config = dict(
    qk_norm=False,
    init='uniform',
    init_std_qkv=0.0237,
    decay_shape='linear',
)
Each number is 128 + 24 x the weight over its row's rms, rounded and kept within 0 to 255. Layers, rows and columns count from 0. Numbers have three digits each. The size before them is the row's rms in percent of the matrix's.

# k: layer 2 attention key, 640x640, rms 0.0285, rows 390-471, columns 240-319
# q: layer 2 attention query, 640x640, rms 0.0286, rows 391-471, columns 240-319
k390 066:128093107139081146113141149117081122136140139157117141083070128142154132126115109164117134154140122154099095132099181102096125129141135091116122140131150095113112124139154100126147143107128097149121129083151135086163140122169126129136119125
q391 073:104120138098157104112127146139104135153121163142138145136169147129095131134098124086153120129137092132125101138125128136109179113108118104137109128129189159137130152127105136134132114129132117175152156163119123109122117117135146120143146140
k391 065:118122095121122142136135078109149150138116123173111132092103111157097123130172137163095130105180158147118121125130122131156130129172091110162140134155133108137096158108136164103137114092122154102109135127071102121163132144086110087139129145
q392 065:139114101137117126130154134130130138080127122153131154143116114144097116122172127076173177136103141158149131185137103119109120145120134096157128128107116096154134067122144138082133113141108172106131110148118143156154165144153114120126109129
k392 070:143146186125141143127155121118110108170167127141107117148135125160126124164107131107101143126148143108166109133186102091144123124105151106132169097147080175149165135162117135136156129164131096138168116085158126128121127153089122109143115083
q393 072:130146099097147141106140102109128108140123106148114148138143131124149111131155113131137182136147175104110125095127070151128145108119150086087167133135088095146109141139111113128145116106129128103087120097093133167138108170122126105163091096
k393 065:145110102104087109125152117146124128140125114134148108150157162113141139148049098108136154111097128115165137105138135171128140131145092163172102172119115142133129104119114138113160166145079149161131150142132119121076101150147128144107105128
q394 070:133152109145142119124116120138154118106148100120113165140120134119143118155129096099095142106156180127112131117140102153131117135150145078111110088141066156119153146074111118146129112100154120082097136126133136198115138127113140127110113103
k394 066:180101095134115059104136169118103150106155159140127138146097151122166126106119113172160127160142120116150108119118142151115116155114125150158093167095151125117116109138184127124118148127107111156158099102139151122117127113143119146123150133
q395 068:129145108146156121178146133163087140197098154137107192166167124184106116133111151121073084097157139090149103132118123101146121108113128173132108143078130157099166152130118188111119122124149145130123114130111087118165092101139125136166169101
k395 063:098104106130074164143129133096088122089132183155122125094116134094114152116120097133124137151140127188100121133142121115132128181113107136121136125156169128116082117092162080131131147098118104105120164165135114117116167161118129096100126146
q396 069:117136121142110129099152135095150081115113112122138106147149142103123102139117141145170176122108126151111141130130179161119145159113123120105157121162093131147116143105102107145153141108147100130148166100136153136067110159147152121136128099
k396 068:135156130116096122105094150125169162183102112120144134145084127119110130115101133159092094110071152132123106095148149159153161099142099160115083120133145165142115108148112137130133124139165139155115106108136098144132106090172183108115125089
q397 070:101087159123145123120097148119146108153122087099140160146122129103124126155095138091154096136127076120146122137163069118147149127136122155103121112163111128152136137132084079148105138131161118127078141120126141155153153099117104164102120118
k397 065:109131121158117121110108144107109147107071146147113099141108105132150164124103097163135117126141107137150114072167095126092100084110164113122102174155148099149165102132114071124134158143138099163194135153125104150146120093163115145113137083
q398 065:091147106144149119120163105156124132132131087119133187160165163121091146131108121115102121155117120123137153133128062132124167135141111137144130185151136153105153157081101151137125128157149142143131119134125138136130161109108116157148168130
k398 067:093127097134110130144138142097112171112114151152128094104094109101159144076148137146129105126170150147094175102109137163109128147099095103087145126128137118137155103167154109172068133108129143130134118186153098118150116121149112130083126071
q399 076:158148128123157087141154128103107135111134093109117140106130106171127160107109104162095078139133100126126132109138147093127106127151142112147136141144173157132129082154160128105078127136125143143159147105149126118129184091129128180062110141
k399 068:164137140122134154170155125136130122126133125135131111140145129128107099145074165131167201148141107128099123137159092102092121142143132109146163148123088147099116136160122137174132117123092099153140140118129149134079088170170121097136119086
q400 072:124140114147106119086154115106149079129116083119127130124116133100107165105105171103118138173069164133120151137092138100124117139122120120127171116167190133106153128069150098139155145137119110129139135077111159127128117125102139131120135120
k400 061:091176094152124131152127135109094143119136187129124094132131122181128148070121088172080131095120166112178119135154126136119137111120128132113138120111110088144153128132119116085117115127166130118123110166122138136154130120133138120118155092
q401 075:142117137115147121114152124150117133119134153118133132110121168139136158142127142116115109130132140137151134129126125104126119154150120097130135132137106144167130125143128083116122134124152105131112128136125122152111143125139090160094082101
k401 075:135100111118110128127129137139140154117130116143096110141149125128127123167128147156102183180143103126102127132141105119083126121153189110121177159129146120121116082136141120153146147117111110146158108134152119145095147131179149144106151136
q402 077:092113115162088161131106103135133126129124129144145118142160133114120102122143136141111092100147097122105092156177104136108146119136128113116091110137094109154156180101114119126159104130151123160126140129118087128145083139102132081167136102
k402 072:092127115142121108139157142102153171125107112133130119076096087125138142113144096117138086140099138139184132127132149151133091133152113117118120087176142073101123114148163108105106149114123169079107135112144141152132108081175129081096143125
q403 075:106150125101131102114125144128112123094144108112161120145150119178124149124110143122140124134148084127097132118121118110148144167149086119158154148139146175128113127128108132137125135121150126124148123110152137092120146118119144137149141124
k403 072:123124108124123096145094131135141159088133121114133071150105112127138159095148118131090165130092128146167135134145119147144125110089094090109151149140114113130155117123129097108058158118162172105144124118151152132173102131149098077128133134
q404 076:136130134138142117134118084137117139181086169098132175094132146133104139136114119087126125092109099093192143128135106059165151155093124095147137144120135170116134116109122187160110141116161139169133139150153113117122064097100141166125124146
k404 070:129177135123156107164115130171154111129124110129133130140149116127128091104102163086147111111103131145109140125105142108135118173156151123093147107122077137138188139127117155176157136134095133119094133116113153134138149126104128089150111133
q405 070:163106097145103103096100139173150111117113125154139051130095105106117151127139162134130175145114099132171143114142149118169077113082103090162137142132096127116113102192159102087117098144125110128133110112145144169111137107175169105122145130
k405 073:144128119131148098143137125141138125126170137157133143130130122135138129126094090149120160107150109094070144140139072118117152143146109136123150112115128139145188136101082129092133105122108126172121124160143138104115146156103128156157119125
q406 079:144092151102100121143126124155076132138111147113124121115147117136162149173109102144138136137167136109166104082103201149091102139121113101133137148158133140105139139183106120122116134146108113134175162128148112133113112174156100129125149104
k406 075:117130157122123109136124129154163149185166091117151112123140157120138111135101146102130101108092153101156137111129114121167105126110063127130097106112086140142148124108086150131161134140151135129097114110115165132114127098107147132136100135
q407 082:103104113131110146130117105148138148117123147156154099149108105097152098143111150134125150101093140128172142131112137137151134137135084108112183128170083088133123105114149125119161131122150154129112110150121156135112127159138145083162074082
k407 070:152119069146124121152117111118094136118141113106164095091100116116140152106108119129152127103108118169121168128135174138122154154144077125111086104103103145076144128174163098128087150122104123077126129120121139140129100085121135101120101131
q408 073:140171102109122148124145093153125107062147139155153086132141117104128112121090108100161126120119108140140157134110171124174066117143128131100116109111164129106125121130145078155121142094139132105083155106143138137128157178092140101182136109
k408 070:112133142127142129116105128143114167124134131099126108121109111101114158104143113139114109100193123118168130154158132169123172123120092116129119120098114121103103114126135159098096143142168154127163114176150120089160102096163099138138114056
q409 070:130093114116150097104094139141125126057175129137099132083131124101149129103115159114138149150095150134107161131118132153105125092140107115105104098134099101165124129138110126193129120127102148063137114139112118119100159108125124098131134108
k409 075:124100159164137107123111122098148160147086174113168102124103170116152116089131155112086122084191132131171120129152139151141147113088116121135076125176101150139104130112148112091101114138170097169127138174148117140134138120178131133146111117
q410 078:149127160123136117126181118138121112126125131120124116135075138108140186156165123120141134152144138100152131133090145087109133158123148089143127174148158138118095091126150116158096138158110154103154127117117149136164140128149095115088155151
k410 075:097135163103079082141126108146147123139106125145114139152133154125136137099086093094143138129100101127134123144131114105137144143113093130117118104114129164129119154121135125127159099127113106169115104103136143142118121161122133130145121130
q411 074:105087143120147148118112108121107140074140142130150087149110116130151127174157097105142148179132160125155120121145098084134173116105120140127120130130096103136129143126159117113133117117139130116143124151125106134089182184136116126148119121
k411 072:172155120149114160131122135126143176183131157119139096086127135097141114112145120133129158080109108100091143129133133141126141117142135152120171128087140122137110112160182079107120125124118136105121125166166140115122126099135134139088134148
q412 082:143129085131116149141152118100154121109131134161128098109124147082125146132140147123111118149142115124130147132129123121123103126144081102126112078143102108106123145099131088107122149103109172161170108102158159150152131081126089117149115118
k412 077:098122136100142147124125125114131155093120140129108172128109124104129168086150115148166199194148140168131156120119164153117139135118147110090164164128171149101103144113136079178094106122097174103133159155141118146162150166164122095107168082
q413 075:144160112116144137114110119126133121116137121127154091126127128140140140104111166129132082174139134102153119131119098142124166137143084068138138115111143077142096102097141110082121155145161091132123125121099137137140121114138168184129142118
k413 071:143077143122125142135150142126111155138120112145081120171116150170119145137133135136114128175149118091130144148124106110114147115133127104148119145138181071133096125099158066150109129110161104096143150165165108103131140159128125137134182171
q414 083:116131141127109121133131168118095144099128113109149121133109111116105152161091101105159099143094097100118136103101171078139161096116157083144119140153134160091127120093139082119093126138122122103130129108137142142132110127106104172125164144
k414 075:146128130131166094124098108139130138084131144154149146095123171146125126129093100116110137085186101139100131115116105130124121168101117182113158112076165165149115166124101145093161115090129110171125120110143153120144135111143152113148132114
q415 073:123141106133149161147170112135096085104112134138130085110081148106131156104129143111179197137152172111109166127127122091125113126150139126132144141154116159113150145089121099165134133141159139109115153151112130099137143129134155087156140147
k415 072:116133091160124145122116103135155158143165138127143113122106134088132136075146093138099092151131083143124134128147125150184143113134090149131107125104129106146107097146178119069106144124121165133136150162147106139135153118135137119117142137
q416 073:097108141106136089151141124132133172160117126132126153120151138128127088113129098131137092117158100108125137123129119141106101151158145178127149100125122150121142137156089156187143108114126142094112098112149112109115100143136113136134151138
k416 075:097161163160117123124142135119173087139110123116169167123073154178127132145118119095119133092075165102147140094151145112120111109095104082136134103145083110127152141125113158095154118139142140168150100136109132129108123117111129137163070119
q417 077:110121114127100124113065165101185144106174101114156089106081140102144126130148120113126149137083112155117135143109120152096081148130102106143161080172129110098114132164137068056160118149119171153161121109108166146163149140123104125107143114
k417 074:153130122122085133144165136089096135105117134154078136131121146162138141107117097153138159106110115119164112103136123128112125148108146117111159139125159114127109122137160079161124104117114126112124118180171100159151111129124093110109147152
q418 075:163170095127141124131143133116145069087132130113149077141143126137151168098156153154121114138118096132130188142114158103133116137092109119167089139129165157127099114080113112139111145147138115139164109163134166095149114077132138168109142146
k418 080:108122147097139146132137118150127104123113108137108162145132123160102154164113122133147113142158120127135119140114110117105168136098141082098121156112141112101150160095154116172164106140114095142132134097136114129128170132128125112134180124
q419 073:127121143128156099120112150130105135110100125134158132148115112152116120158089148110126120161145130100158092105127152092124174119144142098175072108162193130128118092137143126113128129074135107122137141081082117127146112176138150153139180156
k419 076:158147143121058135122108125133118129149128134148141126100126121137132100164141110122125128097175150141148116125147088113100169093106113141119138130116151103139155114087127065066184139163163129120141147153203153122113102128141152157114122132
q420 077:103129135128127084120157173099113132107134181101082107097113141129121104189130097120127114100114142127119150125125104144104130176130121163141166138108118144138102113162099151147128112123122143114126108095140154092121174098141084115098108142
k420 084:118153146140102101147150129130179121151164094105144139119113111144128149132131146087147141165104146092124126119150169127156121121121130114121146117120072152090141135116116151160150120143102091139095120102102114151141127123137126146132147130
q421 090:111093104132116132133127136122173100105112115131122109148114102099134127139161136162099174138101116161135191134125138162142093116152087127116098118154103104136171143139103088107157134092164175082127117146109164122179146080119140154132105084
k421 077:187121142143124159146137161115065135107131122143092112109124128100143141074097154122132156120185148102132114157132133123111138106118164111147182100107118143128098111103165106143133123097116141128136160204182093133082137150145126112093127150
q422 073:146166125147128136119113134144126178202102108148114164118171133170143127140122111134137086112128121116128125150166134136140079091096166151125129128100109155107126115112140158132102100125095116137113130148091143126164111111114109156110102132
k422 083:123090155154107099148136151128108096121129130157127153149124143136113133124086096131141112136156146114141145121112145098139130119142130113130121141167106134132131155060109138118131135149103121155132108068123118139111129157129154092161110122
q423 078:148092129131148155124127113129145134122128132086111137124101106095169132167145137109078137155124090154155127140113153102121159138118148109119070130127184132146130108169121072142147121119122156105115143103116151134137162137137089135126155150
k423 073:155129130148133099123104147146139107145147148131145132135054143124113128143187135146111128124156100153134122108153118156131153116133121137078098103112118122152128150094138121118175146127134111116135129183169133131153108156153151093162141121
q424 082:139148129126112111133138133137080122128089143150142119116194125123101112122139127111118081135118141118150136092139128069169129115117119125154070178098127140124133123114137097129115148111135090149139129135140100103105109136100150147169139131
k424 082:147135154150132154127116129141154126201146091131132129159120140077161114119117167081097077126171166100124134143142153137147155103114079183142075116093119136136126133067133138098130151135121095152133109137194121131101105080159164133146108115
q425 085:115116130139157129148107128122102146174120114104130169129164133106144114113132075156114149092157129134116113117120102150138135140133197142109124131129125117135182108133145180158155124102121124091120126132121115118133099183117104132130132150
k425 079:138088136147119147111145114130152101121134126136146165142110125146120114118087133139128119104089164172173097137149128126152162126102149140149099130185088104125119108145090180104104122125167137168129090134103127133117099083143136127152099127
q426 079:112086154143107122118122106105140123121128146114103089141126138138140128162151131104138153162122179149134133136120117129106151138154151117110202128102095121125138131168094098103131131122111151135140139130127144157142194198091112104160095081
k426 082:111172096099146091142156129178131169109141134114131122123092092151143147098145166159120197154095120051078149122168119152134129125157149168158135139099119171127101116182128163161139145129104115089136140141138115126074129104140093158114149193
q427 077:146126116163116153148126099158162141169116105147097131151122161076109138168142112180143140119069153152131144119103122160118085148114103146097126127150143087122115130104102121104100130092137132109131123142144147127189117069114174198126137119
k427 080:144102132143143141145111158144073144067148147128114172140119118150123154106154134120158103144146150151139152157100124107133139138136181128101133116138167118110158164136138079144145134124116143143123127120134122098064153197142132084136131096
q428 080:128130137156102129131142108101153137108133127166159086092114151093118129143133108138126146142112099120121119130172129113143139096153134087132181084153104103170126136163101114151109108117148140115088133169085138127087137119117178118121113105
k428 077:108118130144164101143147138155111156150127135119125125166113113117113138105132108133126129110132151134146148095128118115147196145101123152115166129116174097131129124155152159121110174163123116095125151124129123135184097101122096138115143146
q429 082:151165120065099128103139153139114139115102143154120198129190124185095139103146156153126078116143121147139116114130127126115121085136151118147131170078138171138129125066128177169123124117149100145146129140100098109135119110128157097175133101
k429 076:126129121155129115131093144142159128152148115115143135124137126141145094151124139126090073122153149115182149105121135122128139109099125181173057104099136099137114157106147126114126142147088108167115144081112132156101156139141137099152093127
q430 090:131144124126174103134128109159101171158122107110150140111134140141132141100086090060164125111160117107117119126171123159087155143119164115132153132117117170102145114151137136155118141130127119146143130159153091117071143146134115118122141155
k430 082:107104121148130168108121139126182122157137104122133137130144122169145107127097118141111094147095151111142130139170099116145133113095105108130124125095075168081139178077099161149155081126116118161112103102131119149118148119104130177135087120
q431 081:149129144123153132132090121117121161136129122130113100114110108086173145169142089137130160119085126125150165109148100152123059150126149137133167125144101158155143132183117122105155117121083166136119134116128171160152129095125092116126145154
k431 090:132108148159123127135113145119152098094136113128108104114115146110116146093178114090141114149145134153154122152124116154125162130136136106121205117088134109118126123082127085143145132105106149097116154155135108146135140190120167071123127107
q432 085:110126132151152120115143137134094155134123146144151179094179134137120129093131139088120094124191123170133084123156153140146170119143109148137113159141117134117115106064135132135145170116101127177147129122164108146113108154125139139167153176
k432 087:120138145101131139147107104111179146166122127082166141130110130148158121183148110168112123129109140126125127123126079124122099140115137150152123172129125161157117129162117157158127139139139128137111120157165132135163163093151091142114114119
q433 089:124139145151158134125102090114119143133152089138115143135136115122111101122167069091116143115147136112123122146145084160092138133124143144119148137130101122126133136135112135151139126111116131089110125125121150132067130127152089113112143150
k433 080:095168142154103133113127148168186123153141146113147145123145148108121111086089145101138132112092172166161115124146138126162116114127123136134105091142049116129132151111127141147158136160131119131109125126123137148122106111141142150139127149
q434 078:126122133165138158130087127077128122152171114125150067142154133120136124139158140093172115160156112084121094136117135126146150136156100123156105135091110116116147112125113118153089160156140140150094162140136104149113156145148126154118160159
k434 087:098138113152091135149148133142143131156143117113126112103127147161099133096126139118132160080108126092110117135128124181115105112095119111176164106142118137095145126113139151136134121120126158124137145143103127140117103122103112151093144121
q435 088:087091150142136154151096105114161090143142152151106074112094144127160119149146111170120140100087191135121134143111101128115141122128124129118130132144084110138124182154118103116132099129165152095111100126102147115117140118143162129144088139
k435 074:101143111112142108146155127152107165106137104111128163120193162092126157068115153100144153126129118131078130109158125120131158107159146125138164103133132125121150095142176179155084153148104150121136129127129100136102089098106103146140112172
q436 090:109108155162109138125103118118127128145137114113129119158140117090151116124153179125090158121113101126174127111144114154138069111108129154118129125135101127138151156141117104075155122130139160125082107087130125158089142110152154116159099085
k436 085:161142090136126125123105157118143138145130122124127169125115114109105111158191127147123111137127133124133087093135174127145133112100128161119109170136127090137101103101147078129133164146137088125145108155108129153149137122127127125110158147
q437 082:117133140152144134133093095115128145099167125098137115134098112137143123142131104135126100105139091183132152120120159112154169090104109109114134098135125119120145119154135133108123132147172122148103114074080104157111062154130159130135131111
k437 090:133139157166133159120148126133134121139123170132145114104105092097115111130152128147136155098157094135081116101155096146132130125115127132128085136097132124116114116180134149125129127127189136077112095128146133156079134106164130183149098127
q438 076:152148170134136143129148159135147116128160173125146142124125130137143144110136176133107116183176115135135122148127172156129073067152125158119081140148146111130126116164122096143117139182114142170162148083113199116157135132124143124131141124
k438 078:174154133099132101114095106092134159103112120130126103110096113138144140132148089117110125117099120149124104148131144146110091118134143121099136161117121105152112123153125095099125110117117136119131153133141136113133150125127083139112116118
q439 080:076093118167106126102126096118122092132119101153195062161156122086127139125122111155106163171106132143127160098124116099101173138121127121136123121128116083130143119137158086131136156108135170109125140151182136125079155094152137084114133108
k439 088:111123123108147159152136121145133149155143147107106136121113130161149132095092155134124123124132127108112107150149106115107106096133109108146119121130094115152111125161130160140105134096108142131115126138132130133098143056116064176113106131
q440 085:156116144133156143167141120109124123144158127121170096153135131108158142137090147106140118168093097123120144141117133156123114095145101126126156118131107119138112094164091079054138102112129139141157141123090171133150170151143133164118110090
k440 083:140111080150112130077153117164122118150145123136127154111115107114120139110165116080170143108142080143118113125143105159135132135130113166127176089095119122119089163160133113135143152114077148108138111114112113135125122172131123127114162123
q441 081:126165138135062124145135147137130096098096125116102137122161140148112127188146157106128127134135102126134123104127124126133099121162132114149093144131099120154124120133113127121111137111184117142135118148106132111114143139106120125129106119
k441 088:125090119148163123108176141136100148129114109122151081117134073108158144130096127093137121143109112126093183184098168165164136107127092156141134118089139135116129131133141165152106146136118125115121146050139110135130119114169160136154139160
q442 090:157133120070126106117176080127122125127148084113144130093139106139134138139137122164103099141087146097102175161123137073152124121146109142092161118142141116086125143112090146090110145130154128155132115128119132108165128103099123180142148063
k442 088:119102121139113102160128139122088102146093119105112127165154157102098158117136134118126072174235116124090123137139147117117119152065152096123084138121146130132139132105132117123123129121130113112099119109162149113093113153164192129134120135
q443 091:159154114093139112131167126121096146119105121167160112154185105126128144127115103141099121125160122140097130131122116130140177128108142118142112151128169136127171132132100181167091149133153087136170156122118096104166103103149153144139116117
k443 088:118094117168139150133142138116084094089133152128098134156161132132120122107102077122103108121131163080152129132131107130157138096095123115156105180081136153138136133156117130098130151151132093102098095133112116149144148155102123178144162091
q444 092:139159092161113119125097124116106118125146142144115150097144114101138089200104137132127093130148088151152142172116156111126118103113143156084094147156112097149148151119143121133124119127129156107129139107118129111131078175121163111132127154
k444 095:144118137088085150155122154125149122111131085124113150129143123125112110103065130082099167138086105120124107132162118178126110104117118173137110140102081160127146124145109185107113137129131151136137135099111112155119118074133103156120156138
q445 089:130158153090126127129141150115107128125105167126086132148130125160129137128131136129118086142108169093126132140131145149101140131153117099140182143118168124098103112098123132177124124096112114133130118130120109087140139170122124150096158122
k445 090:159138109162141141126101105156089170109121101124116117162129140157155155079119145084131113194111134104077158115181132140126144110126103124114146109171105114117151126159119155130092148140067172128117168088131129101091130097121118118151116201
q446 096:159149141095136127091161130129146113080106126104098139144134121147071133108087115161111104149120078117128139136116158119157086152162100112190110124105181135123122101116132147094122127145086114139125135094132094141174107138160146116147151181
k446 073:158139130136095126101112167122150109125119131161118147132091128115123111149111094166147089075149086152104136125094110163116101150125120141104155133125162140106137165107107115089164137124154154094152105152141166134145137117148136108146161118
q447 089:106129121186114127134092152134123118122116144175120128113170132108121135108143085114150178155104124106116120113117146175113151130153133083143142104108100103108113116113129086172124166122115125137126137148124099136140145184137135108131146163
k447 105:081132101112174136134128115128117203133109137138135105136138134113130141091078116122161120142129124132088155138109132162104146145132143128127162117127148134115127116109137191158116134121128141145145146132152103141093096131114096112105137165
q448 095:103133118138126130119118105144147123117115146096172099137124123109134117085150152139102140146158134141110141147164125151131140097117109126119114174108151123131105096131156109072134138125134141192102141125115139136108121122122126130116072131
k448 101:135172136134110173120151165112150142145116168137131094114125135113135116164136130118145103091141094132121110092144131161116090104140161108126139178134120147144123104130115135190128136147143158110129114166167138131163147075126094180116115126
q449 087:102147135203149113104112095109115116103138098101126074125106138099167095116121101090116187131129135128128126119078156099118162125114125148139107114110100132131113133109126104104096106141138106144154147141096137125083121192105136054148131149
k449 086:118161143120129137140181138148134096146141153114120095126102145106128111108176180199121081134135180150133127150192116148136201116145112158119122095129148120107104111150176176103168113126110144134098095109126089129109100096139126151135152119
q450 093:087138121085195133148096100116136130159164107080161152125109110109126121155136090162150143179114165093128099126131118121134133154136105132116153094180171113163127115156150127099157130106141148130132116150113125137136161109138140201100170112
k450 093:130157105124111157121114133126111156081158142126120127114125154106096132097103172104114158135143077118151142134125098112115086109118135111131119102112135173110144149128108088119108115120142086122110121122136122126172079133101113085149143169
q451 094:133148158125098130148155133115148081144134103124110114173140102156121125110163129117147121169090133144140132150135101103103084123114116158092183146174108099123090162136137095102157093117110130151142152100102140128157178142165131110084113079
k451 091:132158141084113102096139137110121175142136124141136074103133119135108158138118128133105088191128074147104104113126128162136138113144126172135070100121130136121121124138115171153131147125112122135126114058110122098097114095160136124109132100
q452 098:152100137134095123110119132102150073120120111105153113121160122114152109154135148140102069136113110153110169196160109154107134100132109114125111146085141123114135112113133162097156125113128147136142126118096151115153138075124136108107168131
k452 096:164147137113132113142117141154148136090129127151145082132153165123126103171165156116171117157148131159150095114124164145142137128147114150124151138141171142160139123087098125145154111160128099105150133129111109138159130125120162126114155097
q453 091:138150137121078122145169147136128112105089137145134175156132139119127125132110176113131136110107098132141133145149135132153106152120084090162103130146118128141114123124098096122112134132145106100143114087167134115105133138154123108108115105
k453 092:135089167185121112133158136138152116131164115142103090132112100153142115142114112135090103180146060153141129152139109143144146088131133160132086106118102116111115128139167138129095106143134125129130119122111129110119145110130148087159159118
q454 097:116109130167140128135130127124090127133126115135123165169166120099145110111126142109132129133163115138133154121135122139138155132091107139124162092127112116107102137064164138128104147146114132146127127124134112107122136136120161112144140118
k454 117:114160132103148126120130148141109173181156133123131120139106106148103117133075148122153115086131158079141113115119139115136131093126156119136109112158082161130137113138110153160103102114183104123144137155119138125071174089140106159118138180
q455 092:125116101156150127156116090106130154121134143106103100125127116071153103117163104104141145167098197101096135127153116134146176139105129115137141140100135125090155117134156131126140142159119118113125148136162148097109110165101116095140106126
k455 082:133116151124119088144112132160154138165154142152130113141124133098114128143110126115104103153148162119160112145156151130094094120089084143113196134126105145128162116104121130129109144123107176100161113155152142163160141159114142152107162093
q456 109:176154169160113138149164180125116143105127172165112115121130122139096124153146120052190130109114141143114150056146151121104117132159124140123121148124151099152139123119090115135111114062105132112137099123140124120166146151136121161142141082
k456 110:108133168132124123102129115159151146140123117128145129114140118109116137070059118065138172143137108079172116143130097096100128130115107095116152097122121155124131128178133114158100089136136140130111133167151134141194139205126156151126133139
q457 106:122122070118059123084136136075150148135088125108117116144138128149120109125123109178161127152109120163114136119127134135129102120157166107127144130134116113111126062080145119188147161115125149116073145117105117104100124076124094148133177125
k457 108:156114125130136138138120129110140173131136156094123060150122120148102127099090113117171077164114185143134151146115155119121106112163122132107105089165072117125078137128109075092093122117140120134136134100152149120120113112152159105104108145
q458 112:149080128133137103142113125169143158122155120120176141115094137144146137139111155105149146122081164118143099124130133097153092148104144167165150159142143104130095137089073142090100162172094109131103083114127117110138150138154109161159091198
k458 119:153145155121122144116130155148087107103123133109130167111117130118114131114112140105100180086158102089130114117087147114112141141124111106127110092112138123143155117100085137139108105132124117084135120149149116119171104173125117101132141093
q459 112:133130095099110135130147148096134100121146132145116122160119106141108165185117145162138147177124119127135123142126136164139088128113103128142135098161103119119149109084145102138095184129130101169154149125112171119136138111136123163089119140
k459 100:129125141099146132151132107110103122070106126116130140115121154133144141081078146127144139135145088069107118135165159109123088163107142110144145115125079144143142161143086118151118134134088120171135142148145119132153121145158097131135116137
q460 094:115103123148115118148140097109083098122091157169108151141096164140088137092091137164119111137134135098134157132111133134141097111140111131128108172120101164108159115146137133110087136123138093172118138116135105093162117081135149082109122104
k460 118:125105105137116138134158146119143137116140093119142150118081125124107154165140131173130109142109159082174145117141108127155082130129136107112107145141102182137154112085111110100158129115139056112100091116126133140182148095140123159093143094
q461 104:162142154134116109154114118133101110187121119116105095106135105127138158139094121084102103112117100112086132165072164098113151103097141168146146115096117135141087115144094137100125147118108141138135117148105120139129172157137197087142113136
k461 094:132080153110117144122133137100114104109130144109113139124127108134110098089152142104171123083109101140132131090143128117139094095131106123118124150152123105111108144129122141122105096120143133168097122088161121101121166167137146109117148180
q462 108:106125117176166132141081115121122148117121147165132126142141124163127133124086156141100139159120149142126147132177107170093148157133125127122109119150098101112115120088149126152111119084152145123139118173166158149103119132130142136100127168
k462 096:126137135114112130128164119118121127096149126124108098139162120141101110132171118155194160084141156156149117141099107163127155111119149120149189128143112094142127111141123155100154110116108106129134123140174117130134155081128148151132115103
q463 119:145118141098156142152091145099132138131110137142114116168113153114142118142083145143111119113076129126080107166171097135149179124113095093129117099145146114119150162122106104123134100130158051110160140136153143155102119127104155132149134142
k463 119:131124136151122116128102114117166110141112111152134114102085160123124137187130168160131169124098082128162126116177108144122138129149133135129089132128086165118092149117165095110099135131104129150159128143134134141122104119160170140101128094
q464 100:087132093187088109143196108121122131097125099085168118118174114112126125139142121138083141132112141132152128150144115115098183118121107131109092121098179123141127137143133110146139135142137148132103158131117160091091108099055111109128140121
k464 127:107131130133142128160104086150124080086131112129118126141095101179137124158139137147145131098115123144083125124079114138121137137099134125137098119128121092126104145104119140160142114128115136113112131123207101128081144088148131112130130171
q465 133:131148111116119169130175127147142098108097140146104126162134166141064131147160132147151163123129136125106110082117113130132124123134137081189138123080114159175156133156113098156149125170118154133099113138098108148136135098135150098125135086
k465 110:152127136136128125111126129135104088149126116084153139127132145113142128108099118128130143147130153164163134139101131117143098133169110128138139139165170142122147121115098117106124147117157106114142127091110117151144162102138115069124143125
q466 120:105123081134114135089128108143131150156163124073139102137106150131125103124132110124151159128170134151145125110116157132143123093140134147128120107161160119117094134091126136093148164116150123154120122126096115090092102125135109121120153105
k466 118:135190139126139135114154112122095067128124113146136089146104131117121122145071137127109108159098105091102114143146143160126144117127130143140125083166174146117146105128118156108149132137133078116142138149085104136100104117129147119137147088
q467 111:156120146105102103117119125112106149091102173147064167095145135124089137121100127143133123088153125129134140074113156095146156112120137141095133171135154149161107133125101159118126111107135123123090093153152125129145109171070107165119146117
k467 114:135122136145104151136112113139117135137154178100144126127122128133151090092140123144147117077150138095121150114150148121115131117129114139140145100159160116125113139146113138154114145122136154098107131107154136132085104175129127068165164131
q468 122:142135135133157180090158094126166147072155130087108118127123124100086104106105128096124137110153104081119167181109118146114140156142096124129146130084147130091110144145134138133185102115089096146155110106137108109136081099118109141149133095
k468 122:137102089133140134137159140117093200089125101100120126161108116144104151128161133131153139197122151065105147143095140145125123116134114177114127126137146091118151102124118130095144147147153091117128131130090124131106103149126112096111108117
q469 123:103132188107133092144109140152129128131130123119085131148167100084120125095118103118107099112147141173086144106160108137100154109094121139090122118098141118151087153105127115136145093151182090116141138135113148131115080162127161130122116096
k469 122:178147119176108145151143129144155153135136134127154136108162110129104115112161137143132079092127174159144112141113138140128161104138106110117173115124187116122137117168093132127126134137112152161118115117179104144145119107139089120108136110
q470 115:114111122165156136150092161120103105135148114132100158134109097180131151143141109142148107104110182128129153130142120121126149084097141125116132134149076080130094114139160112126114113127184152137135117149173161104097149155090135159142106132
k470 107:131147150161119159157170119131119070154089126113138137143128189134148103132136165165099132125143146101101098126149095120138120142114129121126091129131140165153137152139128112120129139107094107143131140177137148120120092108090151106135089108
q471 119:130171146107132124126134150151091101170135104159139129123191095127079150177140113118166111100118133089119129119080107112106111118099135159191158122126091106148104124126134129137156094101137135178140108101145109133156173122185154092107086124
k471 136:165173148172138105133151122121077042169102112107130104148110118142121115124107132128148112142147171058144100116108107116120143131120120158133103114143126094139132100159167143116151114129142123146124120164160132121152138138126152204132094112